{
  "d_mlp": 768,
  "vocab_size": 4096,
  "norm_place": "post",
  "positions": "learned",
  "extras": ["capped logits"],
  "warmup_steps": 200,
  "decay_fraction": 0.765
}
Each number is 50 + 10 x the weight over its row's rms, rounded and kept within 0 to 99. Layers, rows and columns count from 0. The size before them is the row's rms in percent of the matrix's.

# layer 2 MLP down, 192x768, rms 0.043, rows 122-138, columns 0-191
094:37 40 74 40 64 38 46 70 52 48 65 29 49 57 44 49 59 41 52 66 49 53 59 50 43 41 59 48 60 41 47 46 59 38 41 43 45 34 49 57 57 57 47 64 41 56 56 40 25 56 40 41 50 58 44 55 39 39 66 45 63 49 35 56 41 58 53 36 32 54 43 35 44 39 49 35 61 42 63 38 38 47 56 46 46 56 43 31 50 58 70 51 47 50 65 54 53 64 65 47 62 39 26 32 47 55 52 37 73 66 53 37 47 51 55 46 56 46 58 43 39 52 52 52 58 50 51 49 39 46 46 57 82 48 55 48 58 56 35 51 27 45 78 32 62 55 44 61 34 44 50 60 31 43 31 59 59 45 44 35 57 50 48 57 60 64 55 41 66 35 55 48 61 32 38 45 41 52 50 35 48 41 54 41 62 47 46 51 60 57 39 70
097:67 50 34 39 29 46 52 47 52 38 41 46 36 51 43 48 64 56 48 37 23 38 63 39 61 37 55 51 39 65 69 43 57 66 37 43 32 59 44 51 48 54 34 50 41 45 46 57 63 56 40 50 55 37 49 63 63 51 30 57 67 46 31 61 43 51 54 52 37 48 63 34 47 55 47 51 58 61 36 48 57 37 68 52 43 45 38 38 51 53 49 53 44 56 50 59 45 51 42 38 75 69 44 53 54 77 47 47 36 55 50 68 47 53 47 58 42 42 49 54 44 41 50 45 39 52 53 54 58 52 58 50 55 55 55 29 64 50 64 52 48 59 57 61 43 44 43 61 46 32 43 58 47 52 55 53 51 38 47 62 50 28 46 54 47 55 52 54 42 45 36 50 35 46 37 65 40 39 43 58 45 24 57 38 44 47 45 53 59 66 38 32
095:66 56 40 38 52 36 57 49 64 49 35 42 53 38 57 52 38 49 41 53 46 55 39 62 65 44 47 47 43 42 40 49 59 39 44 41 58 57 54 55 46 49 60 61 47 37 38 48 53 61 61 50 54 56 40 51 40 63 48 60 48 59 39 43 65 64 52 44 37 44 55 33 44 33 68 45 33 45 60 48 58 53 35 54 48 42 40 54 47 70 62 49 44 44 59 54 45 58 52 38 55 39 63 41 58 41 70 51 56 56 57 45 62 59 47 47 40 47 39 52 55 59 44 36 52 53 52 45 36 59 34 56 60 74 45 50 33 61 62 68 45 48 66 44 54 44 62 48 68 47 55 46 47 71 50 46 52 34 58 61 72 65 27 62 49 44 30 40 37 51 46 43 48 42 28 51 38 49 50 31 57 37 50 55 41 49 64 49 75 56 43 41
108:70 44 61 54 30 58 28 52 38 48 43 64 42 41 31 49 60 52 50 60 59 50 58 44 54 62 70 45 45 44 64 44 69 51 60 54 67 50 54 48 38 58 63 59 47 52 50 41 62 30 47 35 60 38 47 49 66 41 52 44 49 58 46 48 49 58 57 50 77 48 61 58 66 72 65 59 53 62 55 59 39 53 62 48 48 53 59 65 54 48 53 42 27 35 52 55 40 57 33 64 66 54 61 53 56 38 28 54 46 65 41 40 55 32 57 50 49 56 58 35 51 53 54 58 53 53 37 55 41 44 62 56 46 62 47 49 63 60 58 49 52 38 37 34 49 55 41 66 58 61 35 58 52 52 39 66 37 62 53 41 55 57 58 56 55 56 49 69 52 55 58 66 32 53 68 44 58 56 47 60 43 67 49 59 54 59 69 68 65 55 42 53
098:68 57 40 68 49 56 55 58 51 41 58 60 49 53 42 38 49 71 51 47 48 46 27 49 59 63 67 62 55 42 36 53 61 42 53 67 61 38 41 63 55 55 61 42 40 51 53 52 73 54 44 49 48 59 45 52 61 30 43 68 53 65 35 36 40 52 45 55 47 48 58 51 26 48 25 50 59 46 63 34 55 48 46 45 54 51 44 57 59 61 56 53 57 68 47 45 53 40 58 49 66 56 61 69 56 54 38 52 53 52 54 56 51 42 60 67 55 41 36 49 39 65 61 42 55 47 28 62 58 60 44 32 45 58 49 57 57 59 54 57 50 46 57 56 65 52 65 43 46 68 46 58 66 55 36 49 57 62 29 49 40 52 42 67 51 54 53 57 47 47 56 39 49 55 45 57 47 41 58 46 34 36 57 57 77 55 48 48 57 46 45 49
104:61 51 58 55 67 39 45 49 46 52 40 67 54 63 47 50 52 39 39 46 47 45 48 46 57 49 24 50 51 41 51 41 36 62 52 60 53 44 49 45 47 52 69 42 41 70 56 52 71 46 50 65 56 41 71 60 54 50 55 47 47 37 60 40 34 52 59 37 43 36 57 52 53 46 50 58 61 41 40 57 44 50 39 53 51 34 59 54 49 44 42 62 74 55 47 56 44 50 38 66 43 42 45 59 50 50 49 56 57 41 55 46 65 73 32 52 59 43 46 56 52 68 59 48 59 56 67 52 40 49 52 49 45 50 57 55 41 42 51 63 44 47 59 47 60 34 44 54 54 41 41 44 65 55 42 58 45 42 52 39 51 63 44 65 56 42 64 46 33 68 53 59 41 58 48 52 52 58 47 56 58 51 51 37 58 60 61 42 64 41 45 48
101:53 49 55 57 49 40 31 27 46 52 55 55 72 29 45 50 41 39 46 45 47 64 45 31 62 22 41 49 67 42 55 34 31 67 37 68 41 40 52 50 52 43 61 31 55 51 47 29 32 57 54 37 58 40 64 56 50 58 53 51 49 51 55 70 56 64 22 66 41 51 46 49 48 45 50 68 58 45 45 58 55 39 67 23 48 57 45 63 52 51 36 58 49 31 55 51 66 32 48 55 44 60 51 39 44 46 41 51 55 55 53 39 31 39 69 68 53 62 52 58 48 46 50 28 50 50 45 50 58 39 61 46 50 52 49 52 51 58 34 55 30 68 60 66 36 38 57 40 50 42 60 53 62 54 50 57 50 41 53 60 37 50 55 53 58 42 62 71 54 30 52 49 38 41 35 58 52 46 42 57 49 48 61 44 49 33 58 59 65 46 43 42
102:23 63 50 42 36 51 42 52 49 46 38 50 47 58 56 51 57 42 61 49 50 51 27 65 63 44 66 36 58 71 34 59 49 64 42 55 40 43 55 61 35 34 37 45 73 61 57 50 50 56 47 65 37 50 49 35 46 59 48 49 47 55 56 40 29 54 48 68 59 40 45 72 38 49 39 56 60 59 45 26 55 58 51 29 45 38 50 32 57 54 51 43 50 53 51 68 50 38 40 58 57 49 52 64 58 57 61 52 44 62 56 44 40 69 40 53 64 44 51 43 47 40 40 62 53 63 52 42 60 48 55 42 68 50 64 54 45 49 47 37 36 53 48 51 49 42 56 64 53 54 51 46 32 29 45 47 74 49 58 40 56 36 34 57 53 63 52 49 44 37 36 54 38 47 48 77 54 59 59 47 59 43 49 50 51 63 53 44 41 42 38 64
098:58 34 49 37 26 67 61 36 66 47 56 44 58 46 48 60 51 49 36 49 50 40 46 56 43 53 45 52 42 27 64 61 35 54 58 57 40 35 41 41 42 41 63 66 42 49 39 46 58 43 44 31 54 34 56 39 50 32 59 57 56 43 53 50 40 42 54 62 43 40 55 60 52 37 48 53 49 58 51 54 47 55 54 69 57 57 49 65 48 60 49 48 63 62 55 45 54 51 53 54 49 40 44 66 60 50 53 32 54 50 59 58 58 62 36 61 53 55 39 62 43 57 43 23 63 50 48 50 37 68 49 62 44 32 70 42 39 50 46 41 67 45 48 52 35 54 53 56 56 66 53 48 63 39 59 50 41 47 57 55 41 58 30 57 48 53 50 45 73 35 49 39 53 52 38 43 35 55 49 60 60 78 55 57 60 51 41 75 53 55 70 40
097:50 40 50 43 42 41 40 54 53 52 49 51 59 62 47 54 62 70 52 48 48 52 54 47 51 50 45 51 52 53 52 68 38 51 50 42 44 45 42 58 40 63 57 36 64 47 50 44 58 37 55 43 38 50 50 45 37 42 51 46 40 47 32 52 51 52 65 48 36 46 41 50 24 51 50 57 46 61 58 45 24 51 56 54 43 48 81 46 46 38 68 65 64 44 37 43 43 49 57 51 28 57 59 51 44 33 49 54 44 40 51 68 44 53 44 53 44 55 51 49 56 58 60 49 49 61 47 64 59 62 55 59 45 45 65 53 41 49 53 38 61 39 48 49 42 78 47 47 69 62 48 45 35 54 33 56 46 48 43 54 67 52 47 38 60 51 64 41 65 41 48 76 62 50 53 50 49 70 46 53 63 43 47 65 49 51 49 54 17 46 59 32
100:60 54 54 44 68 39 47 48 51 34 63 45 54 32 50 61 63 58 37 34 51 45 52 40 53 40 39 47 46 55 40 54 53 43 64 51 49 43 49 50 42 43 51 51 45 52 47 47 52 35 41 39 44 44 57 60 61 44 56 68 79 43 59 47 60 44 54 76 66 42 56 33 38 56 44 60 50 59 50 47 65 56 50 54 58 35 53 46 61 52 64 68 50 48 42 48 39 54 42 61 34 46 48 41 29 61 69 34 51 71 46 54 38 36 52 28 48 57 62 40 60 47 48 64 35 63 65 51 46 53 48 67 46 51 43 62 56 56 54 45 59 79 49 41 62 56 39 43 69 65 39 50 41 36 54 63 41 36 34 59 60 55 43 41 50 60 50 59 62 54 62 43 56 47 54 43 48 49 55 49 53 37 65 55 41 43 42 46 58 32 58 44
099:44 46 49 45 45 41 49 37 31 39 51 65 47 64 58 44 61 30 55 52 45 49 59 39 49 43 61 58 51 63 61 55 60 52 62 62 48 48 58 57 55 64 49 50 44 38 43 63 47 72 39 53 45 48 32 47 42 57 50 29 55 45 42 51 48 37 51 47 54 61 47 64 50 38 52 64 47 52 52 49 55 64 55 69 57 46 37 59 71 39 48 51 54 58 45 68 42 77 45 41 45 64 59 28 44 59 53 41 46 27 57 60 65 31 54 53 42 56 58 46 74 62 59 52 56 52 38 26 45 49 55 54 41 34 26 57 48 54 44 62 46 67 48 61 45 55 44 51 51 43 38 47 42 55 41 53 57 47 57 44 70 51 50 45 21 53 57 46 38 49 42 49 49 32 52 38 57 38 54 36 41 44 49 59 35 53 42 60 38 74 43 49
100:61 51 49 38 46 65 55 53 45 47 52 56 62 62 48 61 39 40 46 36 27 55 45 53 37 52 46 66 54 48 43 52 59 39 42 51 57 48 47 66 50 48 42 60 40 45 35 57 46 25 56 53 63 36 39 35 42 57 60 61 32 28 56 46 59 54 58 46 73 41 52 46 60 44 53 50 57 60 51 49 39 42 35 56 51 54 45 62 42 61 43 47 39 57 55 41 54 55 37 57 65 24 57 56 34 53 44 49 45 65 36 40 43 37 53 35 34 49 49 45 37 67 52 37 50 55 58 44 46 34 58 58 44 48 50 66 61 44 52 50 38 66 65 55 53 56 50 33 46 48 59 70 36 53 51 56 43 74 35 23 57 45 37 33 59 52 50 33 65 65 47 60 50 49 55 45 51 61 51 53 60 66 47 51 50 40 41 62 41 53 47 48
100:43 38 65 41 70 35 52 83 51 56 47 55 54 49 47 48 40 42 60 40 65 50 66 61 45 45 38 57 35 62 34 45 53 50 54 52 54 69 42 55 54 64 57 48 46 64 51 34 43 49 48 52 49 64 44 61 38 39 59 48 58 45 56 46 36 46 62 52 42 41 51 53 53 44 50 52 45 52 48 49 68 46 70 44 39 46 50 39 43 52 55 51 36 41 50 31 53 61 47 46 50 38 52 49 59 47 62 50 39 59 59 55 48 78 53 33 45 46 45 47 50 47 46 41 58 56 53 66 52 40 66 58 37 41 52 66 58 43 55 51 27 54 60 59 52 61 47 67 43 56 41 42 32 47 71 45 56 52 41 41 46 63 40 37 47 54 47 54 57 46 43 49 52 56 36 57 55 44 43 38 26 43 65 47 54 49 45 48 54 42 59 72
101:55 46 46 47 55 57 45 64 45 43 49 49 44 57 53 37 54 63 49 39 32 53 44 51 59 57 54 60 47 46 46 38 45 52 63 53 36 61 59 64 55 47 59 48 70 40 51 44 46 29 59 56 65 48 47 56 45 52 56 33 49 49 54 44 38 43 30 29 61 39 39 53 50 45 18 55 54 65 55 53 62 46 64 46 54 46 42 38 47 41 51 34 54 42 59 55 82 37 43 41 54 39 36 46 38 28 17 46 45 43 78 49 57 42 68 41 54 50 60 35 51 55 61 44 59 57 74 43 51 50 43 54 69 55 50 48 35 41 48 58 72 60 36 48 61 57 43 40 43 61 54 50 43 39 46 51 63 55 39 69 53 59 44 26 41 47 58 42 53 41 42 62 48 46 46 47 51 50 53 60 57 50 55 42 53 62 59 59 71 35 47 33
096:39 47 61 67 60 41 29 65 59 50 34 62 43 42 54 59 56 40 54 51 49 53 54 55 25 62 56 40 71 54 45 58 72 61 38 52 52 43 55 46 52 50 66 27 47 61 46 35 55 47 56 35 48 59 53 57 50 52 46 48 55 47 57 75 45 57 39 29 68 28 61 66 32 37 36 58 43 58 63 51 56 40 49 48 42 53 55 43 39 47 45 39 61 51 64 47 45 53 55 33 63 35 58 64 32 34 63 58 47 44 47 41 71 55 54 41 55 58 58 57 45 47 67 56 40 47 55 38 57 46 46 37 36 56 38 54 53 63 20 44 63 56 53 48 48 53 52 46 47 58 61 62 44 61 40 58 52 56 38 63 39 55 61 40 71 44 52 45 54 51 36 67 51 53 39 46 60 61 47 49 37 46 53 59 44 61 57 70 43 53 50 54
100:48 48 45 68 80 49 52 53 39 63 51 53 42 61 56 51 51 48 45 62 26 64 46 54 25 54 65 50 43 56 34 48 46 58 32 49 44 51 48 50 58 46 49 57 52 60 34 42 52 56 70 51 54 39 43 69 55 36 45 30 48 36 45 49 81 41 49 27 46 58 38 50 38 36 77 51 49 64 55 47 56 71 40 57 33 60 48 35 48 34 36 69 57 76 40 55 38 48 46 58 47 51 62 59 51 71 69 43 37 40 47 27 61 38 43 42 32 66 58 48 48 57 37 42 53 57 37 49 69 48 54 63 44 49 75 46 44 55 50 48 47 40 48 49 37 42 42 47 50 59 40 52 62 51 46 65 41 51 46 43 41 38 55 59 61 54 61 55 68 58 51 50 54 53 59 51 39 44 65 52 60 45 73 44 50 38 28 52 56 63 50 53